Weights of a small transformer language model.
Training: a variant of Muon for these matrices, 136M tokens, 4157 steps.
Each number is 128 + 24 x the weight over its row's rms, rounded and kept within 0 to 255. Layers, rows and columns count from 0. Numbers have three digits each. The size before them is the row's rms in percent of the matrix's.

# o: layer 2 attention output (transposed), 192x192, rms 0.085, rows 130-153,161-184, columns 0-191
# v: layer 2 attention value, 96x192, rms 0.0577, rows 66-89, columns 0-191
o161 065:139114108114124136088139134101097115111114166100101126129095148058154138144160084150123142105124086123142114143142103108105160132115124121146148099141148091134098130116082118124141066151120188116118105110129123159170141151137085167100114130104174125087154121153117106142094152125120142136120155098146168124119108140132111121079134122137118148150153139082145149125134081153081159160143125096164172127148112150119112116143086142116128138126107114157158108110116128108129116120151116116159120158132102161067082181155158115165134106125136126141119145109134125111160112159157146114
v66 073:067158145137147112120120108133138109147098127134121129164130158112126096131150139134140143140188175115171117112118080102140142108126140149103154103154189106154158126113085153138127102171121171121147097104112126134128113107151145134106112133115125160128141132156170144112102111117127141118162145139143117110121137147110096128146117069134113112142096106110136145099105160140143088179155149158117145105136120149142096086086106126135130143126104146133123141127086087175147159092138112138084133138137121137115171071150106166114104109127126097155116169081158183156130141126100125138
o130 071:121131140098133100150126146193138128177122136126167118129181132118104118152119109115101112138095115136129169141146101134129121146096140127154176118110121106144102135125129109129161121114129150132137127173113148133138145117132168146159106109142154118122097102117153103134125143125160167138130108076109143132125182119113126069148175075180100123127101139135137111102151119151092153123087111145150098135124135122088151105111177103075105111120092152091152133137137177154121143143115178145128136115103170136097105137125157085134117129174173111154152138113149079149151144140142101142
o162 073:141129106134112177104155137097153152130119079065098151144123119130101117125134128123134142090107098133147106132178141128123137105148139136135142106145088159132117174121150135151136133122133093136110131086112095122120143105117086128119133128111114123159179137132104194143152129146140121101107136154125076116132138121132159157055131161127157143149178129111149103161113130118161128144090093140111122088108119121119113128147110078097144115119139081099142122142141106122136156111131065141182158165122128130163111130141080147128135112140155166116090163152113101122116083145157144148
v67 079:112132104174134100099129122138108153119097100127108115107129113137148078111113118118134137139153117189112100165142146133119107133159121136104108115094130114159117132124077149117146147189176067165152153158125085110164140136076141117111150136112136123149129128126135110141129098129105135129140139157081109115118122138134125166156105169162130118117161157149152153194149120129099132120157111119121066107128086135108141137112145149127118122136147114134127101074098144122070138145126147085136119109106131112130119099157120100119147103140168136135099109119071132141146156195130149110
o131 068:115141119136122153138091132101155146129129132144164082128124118152160147134134148134101101110142140114148123091128104155139111095153087153133121082144140152125126148143126118140112155136111116137113112137129197156128110118128108082123137166108155161109097160117115134145171107163181134125127107170095153124153147137124124156112164123139126138150173117058147099097128147126154138063114106136056139139116126161132123104167136154139173112063156141121175101141100142136081120162186124175104112131136156111151137098129101121128123105131127134122115139181135126114134129117139132122
o163 083:128125162090114123138124152160092091136118148121111136107127145201099142136101166115118125137130182122145132140104128121178112142047158098087126168102150133116121153132141103153145160105123132167135148156165109131113101149099182113143121124172131114155115110141128111080097125117115126106132101133144153146088114136172110122168139116125132119093114094164129125146166156110099142139123136110123122145132114120110110130151152137153148125143099111162065110163135125121120142128152115112109102115117152175095167146121127136130153162091150062129161120098118147119122159109145166101
v68 081:082174123168151120108180144122137153138168154140110179120087135130097185121081124156140142132144123112122180139105145116091102130124160081124101129118140138142124099111110106111155117144118154159157122121157099081106144114074129123117138115130132141082130094085093147120114120108118105159135126144115187165138139141081089121164113095095114142137117165167193117137120126133117116090107123144109148135120099110113165132137147093126100128163164146105148101089127120134086129127124107105119134125123137128109173133118129169111126114125102161092109128117177124121150138109140118140
o132 080:102137132123092127116144140119130129145127101117154090094159097144128108122162161109112136146163134086097118143112162147117121137135130126131147152132114105124141076133094176093079129139125102129116107102079148145132176113100160141102132135093122069137108096130102101120121175125165156092108140142129087126105146145173160141080116085131139131154079151113103126147158135132111134151126109132137084121137077151088115123109110142124181143083106090108114138133126175135137103124110153129197137136099133127126162118094141120136129117122127107147098120127094156100099076150144145128
o164 059:163131155134129111131111138108127108115129142160071121141121178140132165106126136140188126098089126087158098139168128093127174127082095120151150132133104185109095170095143141127179121084104159119116161157114091152176108142124147151140171127113147134107121131136129117121122085107127106103138081122128124106121133132138115104148120128130111139115158090075163139119141149097113153111154149127150139132164170106136120135154123121166090086101123153160110150127096164111092146111130131085074138123124130144108113140111159159158116137133145137152166113111124119144129156092120167138
v69 081:085118117131105149167088173131162134145113139134089105152145134185127117130141129087137132153175123148140138140118152130158127113096128128111114170122140143166114116149091093121126116153119142168127132130134134118140129153119123081089076104142146135090116128138118081107073065118165114120126126124082133095123093139143114164127107157145120127092122139185154109124161113132149126143136091166123138079131113131089142125174138171138163144131132127154131075105128105110111123153149129146156111118091129170103155119171127089131133112141154117131125156178074129140150152139132111115
o133 078:134110150141144175126115123170099131094153188135141122107118126109139146132169144144113118127127159138132139146107105073107128138112138153147149110117106145109122174108111161132115172093076103108127150095147102091153100143119110146150132150139135132154141113091121142143147159149132142119143104155129136143099138125114126101163174116125108139161132092120129152152129126056160118163102130153101095132178116147157140089176131069117124141131110159087071133119134133126127151111136111124071181133124161156163121117107105149111125152156101162144106153104102101147167114112135142105
o165 064:157143115115121128149146106108097167148114120123096112179111167147163101105099145144152096109180136106134122113109145157105122127091113102057114143124131085124122120077152128165171128096130100140140135136105139157135174147140166111163144130148113131109135155143122134094127120128128140119116098137159109082114108149134121113091118108119150130060122107099133111149171152177141172101153114129136143102131079132139115127093120152142157106156075116181126116117123119159110153093140141125120107109138169141094114112175109091117116118122102106148189113149137153115116151136116138118
v70 077:163106109140132142103116114135165097097117145104161143122136164096110091132130138102122130167113112117133135092102122143117153124163121152141138122101114136112089130136126188087103123112135133111113141096156131162140087142091123121113179134150112082160094153132119126128124136137118123094109130144185118116127164126128135168085106116123114094134110110126118184154082090131141123106144132149121086157113089160129135099102123147165152159113127174120120134158113075137133127147126113144107126119099156125134174098084134113159091149144136153111154144209130138093121123160092083135
o134 073:132166108172143157178110150149095162131161172126141079161135124179114161116129121173087113120134121141140164167157139119151113139094125137149123141141141099101100120113143140132124128142110110113123163131150115124113088118183132122121130146122141122151169132112127125095188115125142109183098150150124131155140089126086137092120116132090111082135146128093133117139154087111130155124152103170123142089116141135096097119126110106078090145118136122145124144129104162124170090089126120142057130118109145125156128152138091153125126151165119125100070090129115139141135093118141122137
o166 071:083106132114123112112138157123145098122107078118128139150124135114106126117113121097152111141094078136134080122137151145113115141095156169134103134126132177139138140127145153138122130158172139073099083149097106096141153089115098133106115118128133090102111102139109122182147142121155121121117140102094125154129142139162104136107117147146121138142112145132150133123094127111086080133132164102134132154165112071124187128131154153143094132142176101112154085143139113107108159140119141155174086173093162121097105131093156116110162064134135157116149134083119125143130119148129143128
v71 079:118133107161112123106145131147092099176184131138108122101112120112128108109111108115108128150113104124111085129164127143129147102140128128134107157143146134078114096148106123145148133096116101105145131150152106155096115117163126062112136171131174110097084173147058091085105096118117101079076126110091075163115095117140145135100122148124090141115121134119127121118119115111159107178143119123119118109138143101123145111133096107132119121096125126135147058119133163097116152124115155113150114125099120111160131159104108135130132104121139160133136167169118134179114092140143120104
o135 074:152071150136155166163134133133106120112145147102130119128127157118130150135160126138090146134075167129120140162144139100135130123151085129106123117153136147132126109157130128087183125136105127130129147113111107178104104111127121170149131117131119124134181128121119147166136094101130164158173151147128148101135106139136100092152115150130191095168184128118117082135139179070085097073091145152122092140101121144127106137140126111110137108124146136137147170087117170100106129121152144176118139151156118118117170144127152164134152125144142146135150137110085113120146145100153104130
o167 066:121155151121122124150138097124120164164123142133168131144118106108139116140144160106162137152155114164133128157115115162100120183158131141106084147106135073115111128083160149108096115136160179140109128106136112072139130163173146160124122120151116129119081096102173115133157141148111130136085135115138110189131095101096158153102125093105109158132093124107131138139089101169149130077131102121151126145124128143122077119111124139102152162142105139102115092104107110145113111149103144118151104152132102116120118180146110133155100156152091124125107122137158149115152168107168112155
v72 074:167183122107114120088134140165078133132136118106147110095125162122102122116130138117145131142099136176145127138144158110153160171134111101097177112149102182106110122113118137136094102106122156100128158135118129118138131126071120182102158105118134093131135104115120148151161135114144153128117145158145097157172226140123131129107130093118159149126122122112131155114113149149120108115129131160103137108106135145116128127155145111116132149141129163127130121116123109109130158101183117048099127117134132119105137136121132155129102144146060118088118124122109110160075164131113137157
o136 075:122098151133164098108150107111141128070147137143077124115124150070156128111123138165114136145119104100086169092130107132109109134149102106151076085093137146152123096171102122108159087144102080123125096113120137144123108104113191177102137097116122145120123127122128155105178162124091099156147123114150148123112112118140136141163110128105124096139058165151154132161125134149104165123160132104108112153108128103122135134129122138151111155109109082145125169117104169117164130117160130141106112128129119161097136124108122116082114094122130101093109136135111182120128119126144140123
o168 071:086110103100103125143139170170114131167081130138166131115121124142110173142116119138161105161084101130150134128158152136112105135121156109115127146164168112127143166166122131135121153149150114121101098148131105113106117140151123110104102138164104120131134169095078125160103106160151140113116101126077143149138149128099113122062133148155106159113137089092143097140152133103084104138113158118140156137167175109152120115162155137155163129102155186093147123124140121138096116119118131143187136146112157156151101105147160118116157138172108141122143127109129102118138077148099145111
v73 085:129157118095132123105103149129139126178084154099133134118098149116127159150110104143148161162152166159160106131133093099115102106156088154148147149131151081145076155123095130134109165124147097149119125163068098112142165120142112114085151134114158110138097156107111136090109097107113176120128108152145141112100106101194127110088088129117128118129125142175087131135147123152138147109124126129144121116148139127162167119175124130113124118160157108108108095147148144086103107135111126141120178128105149140073087100178138135113137138132111086146139137117129133135100109156141134146
o137 084:123142144106118082180123151159110124095133172149156107174123124099144092147155121090146143133100165163094145104142133144153142075151091115099146141148165208120094165135149124147137128137143092120199153112116146155137123111155129137160145123117120117095118125138132093142143115155147125112123107113141141127143135089103131122165126136138114124124149175137139094161107124141113123181157184166099108096117177120166126101125148127138123120102111118116116078118123095133105105092148120113135167120164131141087136128167120144132141115139102106114120100128142108117144171151115149092
o169 074:163168158124132144123095130131102152166130101108076105070055121174145138130142097102093106109157166109149134125150129100143108134116149112063140131103076105142149174097145143129137151130149132174121148122141156133120086126114147136137133130140146123129127142093147180110136130151117144164147104146112084116099127149115134141140129123107105105056122118129113097138139114112130142113139124133109105110116115106099111136147178133110114111137126105089084109163116116145119132171158126102107111106109154138160120078111095122155161140152167136165105150116129148143168114110169138150
v74 080:099156149166192135115149120120090164109120085168112127148132083125120132119100127137128130170133103122161102134107140153106071084135142150093129100117132119137125125111109140130124116121126080131129124165118135133115107092119147133131137110117109089142154111088122111141139122105107133130118131133127112124153125144152133149095101188156154097092173132125147112158087140163097150071138173135121120104138119118116117155175154132149130103143104133139124101147130126123094128146153127111124158153167150142146137087124106075107152160117131091089077159137116124108120084171169128196
o138 069:152124108102105113133151124132171112177161113139146127126117172137122137085118103119156144135082144105164108149141101148168175122135129098106115110105142072148136123121098159109126153151168106137176122085149077126140106151171133124119107093160164160092130158147150132139108148147128105162107137121152131119125081112146158180142142091078149128127103093116091139123141163170102090138127123119184162098113141099120106157149093139136099120134117111123134144160117086131139142087099092147119133144156140110103112132121132135161113139153115123123140129075128158147142140105116122091
o170 071:124115128107114118144111148104102136096164178147121116132163109157122142155153134134108087103153168137128088146123149130149102131108100134102179157091155185121138138087134113126123163147108116142116112141150136126119155151122120102154176129167140119138126165158098132112089112146118136073173090140152155134134127158138081092168087141136102128115142131124184123132145143095107107141114140117131130131134108159131155141068141162137154090091123120146090076128112137106113123158159141151110111087092094131137140133126087130128148111150144105108169086131149131128179130125108173135
v75 073:112091114158131117111131203123144132133122081148097119106122092121156151120121151129114138154082160166109102130153108125121151119155115107174076159168144095169138118157099061118107144117127120109134150118106120135123194110122149090107156118108133142152104106089113145127103098128176134125111159105114167093137105113096112122141122089120129122122134147127161173174117152143092144140132081130092074134135081158126133142136113145130143128158131141168125105140123117128110143142098129101118172137126143124115131084097116171146132097142103126122135077132135106159149118100114119129
o139 078:144135135174103129083101102160145147115115110119137115146124131164107102142130163137170082167098137114157103130164077115111115103108103145152182164083121136122114130164095147139124161121123130117164127121121127111157098101107143130112145091101142122131105143116103086101161138152160149139128148120118127129097132143116131157082157171137162068105131136112140152133135115074110111135123150130137089102106164117105104110151129151118114122090131150062188135125169109142107079124125140108154097114125123095147139075128123139108171167157128144137153163147117132132144135147100119120
o171 075:080111147085130102173166149122097133094137166139132136073136117141129146147144130141156109100106112132126141114124107140152157140099150072129143117151142146132144149069146119108156140144101122146086157167150102162102071177099154080157117108138129127124071122106118132131133120121137118076116123122141109144134144163128135089162108115152134170128117099094121102110162129158116152104167118129122178157181099132137123129138075120126150142118117103132122140143095113120085115104146164128132141113111135109099112124118166079146123114162122107155158126119127163103113149130136131078
v76 073:066158114143137130126129142155117107141165121117138122141102119129120083164120129126169128104103114173124137153149097152175090083106107102137167129134173136131122110146071116134119137126141123130167132160170099104123085107137105122112126128189150134100136121147106118156127138124131078146121133151136131140082128097125089152101098113139135111130085165099158140168097151147129129138140094152090179117145066167116106077144109141161136123162108134104120151160086121087137132097135129144110147123135136110119146138089129136099131152129141111116131168099152129110120148159077132143
o140 072:146100124122120132110121133139146110121083146125126131157157138140107198142119137151130146196116139125117114150136146077151152141151112146183129126132159123128113097124168118108148158145109134142138093092173133140097145124119112151109136135114121153116134153139138157126196114119161131103134177143089147109126163153143118090149156137145179163131115144109125148136085146083111108108123104160168107153136164138095118168126146126132140147135135130129139197136145156129115122110159165109110084157119118144121114151146141125090091116133101129134119125202078106130117105144176152138
o172 072:145199117134114140143120132111132152091094123149099142140089142146144120116133128101133112088172145139163158129102093154145115084144151122121157167109117083133127181121116099156151135076135126123137155178109126114128081153104117107197095137130125127143126134103168139128089107119107158063133085114153140097121119124109140123132109141115129168111184142121129111113146098145115156123148151115118101132136123121125146111164149124129120117139113101128152114126078133127098081167121073155150129070122105135107137106151141126147163139140128112176128104137153094142169147104121139141
v77 087:123099118140122146121160132122127165108087142137118118126117106154115127144154160134107116141129097180170137167141140119109139146088129165116100124102117162123166115096106116092149125138133150130123142160137113113144167131099132133194164092117109129138154126169118096125152110153133118116203120103107148106138094102123128129129118192123121099081119143143146047142128112117144110149129165155151115104150165112110136099164163148129121134128137103080138159149153178118108118170103132163120113140125114133116088094093164119148113116101163103130138090123101117137088120136122108098
o141 076:097155112119120135143100103135121108176152169106109102113149106111121165094120111109122143185088108118116097081132155130120115163116142156109115115177163123152136152124089131153103161152140133098098180139132069097156138114133111080139147136149129144119110107139119148170118093085104111143137150141100088148143118137127135126161132145087083154137142121147100144141138158156149117127085097128122121171161155103148136117109127142091150124137123129130089091121140119120128177169110136116121118122116121107122125167136053115114129128106091132104184094090117136142145121130134162149
o173 075:133089170081147101149104103137135102114154147153114154094119149162158070149122137097142128083152202115129137139097133120163162151126103057094134130094111086124109088133117146096111161120088125144134111101141138141121115108150135136144162154114111126109120139151077143116085146147110157118112087158168184132162137126134094107133127096115107094126137080128124159113143134153104137138137114103117124102137070171137125138129118097161108101129132125149102131104117129159121096124162126084108152105161143127129145116122137142102156147120140127145087105146132150116104168131127143139
v78 075:112153133156107177135134086131148129070152117138144130121138110130125095134158105123144138173129085136109112125118141163123110135142141124111149142149138134172146160100108117139141096127142146103136156101162138162103121160101128111121170121121157140151138141104129054151137132163140139132101108125135133138132166124135133116114101110150145146148165145131152100130149112112152190132151048120177146150117130104104105098127092133123089146141157077164118147124087136139148164101173153090117098116104114108158113127123112146165096155144185126141179108140119138098092150121153131115
o142 079:188100134182123154124122093151113079122144148119117104121093141170144140107171108137106138118091157146129153188108137111107157113116104132129111145113126144068151164143096154143118108060106127167115115149124161096140097161080161159156135131132124127132127163141119113060183138119122105121165139151137138109098099132134149156156121129125135129124098124154094131127117132123157130102142123131101166128147114146170128153143125142137126154114124164119129151112108163154128124110156111119137153142157133109156130068148118096160112147114131122163095137148121098135118161141093135069
o174 064:101152143090155105140117143124136114134096137154145152138174107078105118136105129152191131095154104121134136113116107151162066160118108141107133110102147064141083110143133130120120144121154120099131100137114135121121114089191116163113171139117136124115061108084122131125116097095130125120118130115123139089166114105140093103184136093118153109154115123098118151112117105109150105149123134134136138104147121141127139139118088097150150094154143152124142145188160108109127093161125156141111129118115135164094164157113150087095141105183125151141127127144108146112128113119163120165
v79 079:107091115131175115161147096167140095132097163134138117128153107149156083166117085160122144093110157129128155150140147118076126149123103185105108140101095134107116142111127128125153151149111133169116134101120102139130171142100151111123131179140113129142124109118156148116103111131128139124093101081115093119132112133102116148136108136148131106096098110154118081118160143142071100153122183137158120077131147111085120133107160112086156143101115137110124145109139130134137134157168123151073148175134111151135146139155112117107145137135118105079146084126122148108141147161106163087
o143 089:107173112131146115107118131131108162117109110161117215141106111082106127143123137149104168088131100136140126123111142115091105155105116124154134082165095117154128142125111138175111130185154173129072117189164138131113086124123111119127142116125108141161151143098141098149148132099145109138097133153124110150141132101143138152154168182150150155146138111100136133086087095109171135143125107111128147131155102175158131110144139134119151096147126077126157126149121131089116146132151106164152126119123125138127119136138147127139082121116179138096132165158145096099130100140128106126
o175 075:127101152123085139097108118137153131118131134095099095161125137171146126114144157088139138156158124082137093141112128130156112080129136117133115135088121163106133165131191090149139126097131112155110160147106133123153156131136137100133103150124143149140110165145131148092148153133129168168082096106135110111136131118142138097152119120158133111116091145160140098180151126088106178107140131126150101102130091116137145130082153118152144153122133121172072156116082123132109135137135109117120131096095157139144122095130092168155123112135112145164110186106170121151137146121183115096
v80 082:145136114136087100154142158119103135142174077091166135157216184123109104081142157154125089122136100102133155129101110097155113137084137066090115139118102204086075121103135130130120114115151151100154135092113150153125114127160127121156113117113158132166131140125160110117172145171099155133101124150127107178141157120112125120146171135123115138119130134117116147128164153130149148141117116117181153139110143130127138162136128116142106120131094106142116143103129110126142141115152130104161087121124131156169122148146095136139128115132155168134139115158113136166145135124126127129
o144 078:148119173111110127150121103108135127107150139087155088081133155125135127101078139145098129115158090096103111111082122136135109185159096084128121081130133122132120096150116141145131136153090138145113143156144155163105118134115176168145085111153133143155142115160108159148112154126116109158115114116137134135104161146150122164149119096159100136136126122101142139172156153132179173110134102107098096132191119136131087135148149090155130154127161108168109118137145109145175153124139125144076142152095116110152085140100139157129099111090114139132116147084130137149118115144113105135
o176 073:132120131154140113107141131144136104186108142122123159147182105073104081158153103117111161162099109170129158153148109121082158146113116178105090128109148132147123081145114103131124115155175126091125132125142106101141125101146095143086150130148136118129167102113117134123163127114144104165128181150110111118172128090120123090103105157079135109152124149164144120117083096150144085127144123138123173132084154142150172138135119143123103159128138138111153100148141132125168116143106140129142129158170124134108149177149191114117102101131102131115120137101098136121126111145109116125
v81 079:149108106153123121163133068113115162140139133100126111145117118075124106155129185149148113123124129147122106098133110092139120093107160139132103153128098087089117137142096129152133124186158138099163135140170068126147133137118099094130128087104139109109100134127146136159152093114135149119092123137146132135108111137130073151088103142126099117120127120152149137127110115078134100183121104116096138112128113116118135120127108178085159147094140183139160156153122110113147125120088148080166136105114167162105100123130102127141151120111098116137084124127098151136113143133135191130
o145 078:106180106150144150139140158117162122110140115128116094141098167184126143108087074161093149132160120127155138101123123147174131110149104150125109156121127131148139139136132118158143125103146133140120115133103166179093106136124128149137121148129134112121124150092154132150149129176142137146114143086123109136160125121129158104179128113122124125147144132158117147164085135157142147129119162143115103130085132159138139162100198087061139106104098141127103100128163161119141109128137109147141150088122161108166149097143124182090117085128177147135122133123123120164152124077143115154
o177 079:134123129114109141089107116124126108125113125132102128118094103118163139177138164144157110116153154126113057160102145098149171120148116127137158135103113119139121114099149118106131146135111114144146109126128163104168168111161136113123161148157151167103078138114107130096068125111155145135192123124150174120093119170177103092114146108145125156115155137121133173102177173149116153104104108088143129124147130128120093165159111144159155098149107113093137139148104092152089142159147127115150098120120127152103131151130156092117126152131119130139151174144118143133144087140148090125
v82 078:095136132133145089138126087143120147085141105134139143135120099113104145144099163142124139101113146148137101132153135127137124165116159119101144194107137135087141145178110106127142129130124154103141094090130137095091095046154121122104116141116134158085139101140152125152147107127118144179167141103104160132116117114136175137118148119151146089180157150094127079107135110112115113141128135075095137123099143144113109165106127064108121107097108119107130144132119143097110106108126085109115126148191151136130119155129101112114142122132088144120113142143107089132117110110165100169
o146 075:103104171130121125100150133117069153173157113144144137153127141159143147158109128146158124151150117107135118154098135083124123128187116135159150108140091098132177081099173096094168119153129132115137061123102137154132169153099128117140159141153128105077091119148179111162086119124125140109115116142136130103100126129095113118119104129105153152149105134149134156104112174182119098127114133122144125108152055093120105125119118152136127120168096138149089125128117135106123098117130158141145127130086131139135082140146100091145103122106118122132147107135165176120135143127128132135
o178 066:114176092151100163157125091121165140119139165140147151097149125106149102087134091114086153096149125131115153140117120164116082129142132166122124137094148141123089186112108134134137097116122103122146167132136108112110155131109114139132110119140122154131157130082126153103142146159119158117114147106106081118198158144085135157109123112136114115116148132137168109133142081154116140106093168147146089153104122176170142093099140093112114137087129141153145134096107143146137131185112129116143111111123108121157148101147121160126086131106156139097140088113132091134178155131138135103
v83 071:157173086145104155096115108096127129102106128098094131103085139134130118108112141115131146150155173161161102090071121102133129103121132147082125126150136141141159148161113135124111146158116128098141155147143121116164089124130140157141142177142112144115107140124158129139096176098122139157138107108152137142077113101114127158125117201136101124148116143111186152178162127116170131147093103139106124078149149149106113144140103127152155112136106155124147140088146116124077099145096152116114159123098138161143174122124140164130147129158130128104125138114132132130160147171143169155
o147 072:124130115096152086133171116142134111172162130133101111135157093126153133092163141089083121156117136085157127117164151133092123129148126150161142121128160148121087116131173113106119161082099117127145124072130168163104134112083116130155157150159112146100076118121126142202147124129110104084163135093123128132155137165110119124134182090120120133121138100117152134131127106086128154086135162125090107151129138163100146089110112114097162132120136108107145117150135158104156126151111140154115127119132141107092131168164115129115159128166130121096156122097143158126094109134126137149
o179 068:115147152084137143109080110097122122091115159103102095103109133117132178135132129166146143076129126131132155119172107118144140145128111120138162131120117109109137150107179088221137126157129146136116101166132098119134113141200160102104116139102171123110169167142119139102125133152128106131101139150143162159099147133162115121137112102132128131087146185148124117146139135143112117156154124140164183100136110110140096147121143149146105101124103148152128129136125103101103117132118109137121085138125137139101115158107122105142096134085140113161134117149137106121137131096157192085
v84 075:136136154122141121112137135134124073109150090081096121143144168098145127109098131076123114135147127112124107110163172139158148098106146100131124131113141119184113126123107211119149123106145138165150125096119156131180124110142095117149095112137184113170143158135121147102095107111137125119114140099138117140115102127121121144117128122111146167114131146107094109122173129136139124101123180109137114125098114132070149135137132092101169112100134131147093116138109151160077130054091150122114154150113158149145118152117139117111120174130167093101123103134103129145091140162132148137
o148 071:130102085134147121144139104153162127154133158140106129129138101146119141090120171098112144098083152152109124117116090150125114150139106121091134156104138110129117129158128109102112094139149120145169116144105150141119118119121165131147102156146107113059126141178149109125151142156146151089147125096128123133139090119123137175151127086126159107141153156155153131148114146148107173113105120157161159151154091150130078115124107115132090087100133137089096166145107150098110155168141134170128091119141120127171167103105107153118117078131130134163123166116161140166192108120116123115
o180 067:192158122127087145106155137115094143179077070104126116143128143135095119165173133129110112170114120134115144155150132122165133115112153139130137111192105105198196149129130107122125116143124149146121158128116132150105143170118127145098156080125134135111124128160114144169149153107137100138139136130096091129125109102104116140119148160145139116122122128146082129121158138107133083148102101118119138103101119133115115113109144151133154131149132108135139101129116110126140087143120089135223108137114111103085116120105134130163147135120107109098115156162126151098158160096135127132
v85 080:103146128127132115131120151123088142111117124190086125155141131150110118184169150165077124113142117141113114119099154074157110136085125111089141153141083128149099149166095162181154102144181135136149158140146133134146127154084133162112128111093108153114115105137101100106144060119161134133087097154141121116104091145129145162155161098117136108140128117166154144159129099128139154150114165173120127142119131123139137088140122143143108108088110132143157092119143149147123126128140093090144117145091127102114153131165141104127147157121114117094106125147110123118102155146097118160
o149 067:134136135101115124136162134101137159142149112067118099101137081134130116118164111146088136116126096107078135113143143158135151112142092090135130101099132152128156107129160116145130133109141111127122133152108154145097120121108189113146115155170152100143150133116122144160129137156150090129156130096146156142121141108148150132124118111158112117141116059162148102169138178131124127091068103142082125121110117115157144156122152125096162173170175139133104146136098092118107159138080123108137179112146178135119101123107133174108108151100157133097126160129148126147121122098111097125
o181 070:117110110147136143135127138138113144137056104112133132171114130181144101164131177122180143128133134149128108135124140139114124160094146126122152137135137099123129136094133107132134183058132115101094138116154126124156138150133162121124155148130141123103069129118111133096101142098154129130114103108123124147162128140138135110131153118136191134064106085096117122119138161152090164130168133101114133107163114165144127160100168121158128103147096160126129147106118128118098139126174111138197115089125122162117138106149107106157134105178104121123161114151111124146123105159155171137
v86 079:145136098137134131117152165167140113111132116139110094147111116143136152082137170145129154126149117156166115095149153148146129149129147149127112148093078123120148152134104181128131137140115135172116098115147128072140161141153129091107097099159114126123133137125099110172118091118141163116117160129108169151136093127140087147159134125121146109143130135115145055113124127101103134105110180115139188092126138144143145117091127132114129124081112166120129116167128148126136153148102141138103195114151153054090153134127163149121127142123093117114097112157131152150171101120148142149
o150 082:108138107127110135125155149097171101122153107112128138095119141115125165141075145098129118093145149115137137163123162147131150163190113140148139148152121101196111120128148113109142105165153130113131093139105105137060143109103138136101109176163135102087134160096132133149099122143156171130138132081147107139138122159121104172091113146126103123069130176167128138135098121174118105163151125116142143156102111162146098148146149135090117144106135166105130109120166107125128177156090120142096121137133166139109114144124110127102131099103140135103132124102098153159139143138156153135
o182 066:122144129162123179150166108106128148101124152110094103119104108171149120121146128158184135176148100087134088134113136101135126102095084129139142151108085155091136114096105122127133163168110131123107114138170139178141121182131144107130128116141104160153101161123127128130126135166133119147098078125126126155129106138166121116133131144133139139139110100079091185120172130088113135094144155126110134133133143124090137111136153132155170098156135125150123104110113173124076133123160129142168099093140133120156115152120160162147132114155138163139152167121164143110104095155093107114
v87 086:123101149155141156178174110129119104106102087130113152126104116116136143125153116122111129105115138126096104114159133152138114151105140096145118156125144136127123144096116141141108140128063080118098110096115120113134142138124119157120173113140149138196119061157134161106113112162113104134141093091128173126143140127126180118145131035125136110107108118127104149148109114124122154174074163110121151105105113124134154137127140115140121135115145131142117117131084105158150115112119105095138108127113144126115105118109133108148113106125084141132142205071133119140183119113116131087
o151 080:136145116143126159124122103094147103125105099083105140152149116195094132123152144128115116129147094130175129167070109177134122156143126119115132133110127094151103065102119108128151132151143150073129133116179135088117153129120147155093137119147125153148155149117128129116112132108156145152077108090159139092104119150155169144124130128164174158092124150091126172121094128165163164164197114104126122077142119121138118099127148111111125143105128120118127103114114110132102096130136105153133126144131117140154129126098160142125148131120095126152161118126142148143131152151189091133
o183 082:172143111118104101131165113173148126138174119141144134116111162110110145132128126126150144124122125119101135100128114131089102121131125152140120114101152137118150094133158154117139124114163138151114124136135127110112112140120131132139107146114144149100118147125112102151088115138146138061153133159113172155125097131099078125125159120093136108125144089141128151109180146148181081052092124109114099185142155134130119151133131078144112138134164137142122166108159120115141200146103132100158155134100138122140138154142135087138117125115173162090174103159107115118074150151101160109
v88 083:116153103125132133103117109151159129084135145116142133119127099104109107141111172160126151126134146118130113124127137121106111134157133120165130133106121121112172124121142167130095121122153072086165139157111119078129158143140142104077108145111149121114109141134088154152114131133132170170098136108081147174123095103103162149134139101119141107134127099131095184139114120128114164121099156123077125098173105145143115137111077135094146120125142142130133074126139165124096108086101089095110162143142155131086145114134120104158120111159094106104138139135170099119134077077093107160
o152 083:108107112094134080126112105131128138158164113146125112159109137124144146126122147127135157157144162145153135099108131133073137084114107139068154119137097085153149149148133145132118127165149112127106123087133122162111150152131107126128114159120096130057165119149144152150124091170145137124122113103137139129141120108163102160134129155097168108169115125163131077094109131115089106098125165163124145078096122130138138102186160137096169154129102138125149138136114094098094135154164136142143119115128149137123118135158121109112147167163162128087107083142129166149130145138108182125
o184 066:143169140163131149140158144142134135162136082147134117094141142174116141116127112125143106081111115112139128167153093145110095143126126161179127125142130152125116158069165113110149139110117150143167126142151124124136104174099113125164112133132138136115104162094138115175109143138143098130171114141134118134146102170114132129130197130148146140127157086095139142121166138123192121069110108110132105184149125121159148159166154096162124128133108180141140120133129133144163172119126133132166140122068131162135094131089133153148121123136123162106162128135128077130118135109117125106
v89 084:135132124123116126106106128119154134130122134129152102076161143127118137123068109125137132152141079099120153109134095093134155103104118100094178152157101104132155117097169125101090128112116127065136147138159133127110099168154141131138113106111146147123149114138126099081097103153101138181163138153122111130149164157136121117130122126115107162092094127079138125143110152100161137081142116077150121154111111131137110144133087102156099128164100152142121145141095106160157145126091183175152081120139123128107141164137143097140123127124085140145110154097169158156138153119147121114
o153 080:140085166164109135161181138127161148099168165138133118091130112123150122115121127119139097128160128125131115133146089187136147167091075099126088119116146113142097069145112131087135163106111148098130147137216117156183121114149134140159110136125127181120131120142109163133117107131159138095214152118127110134115130092118130132112149141141103161132119132138124164128136135126145133070139137150156129185132108146132127118124099139136120119121141116136112138118107111158138128095147147128118118158139095147109098153146130122122130125127145141130149145170127136171116150093086151161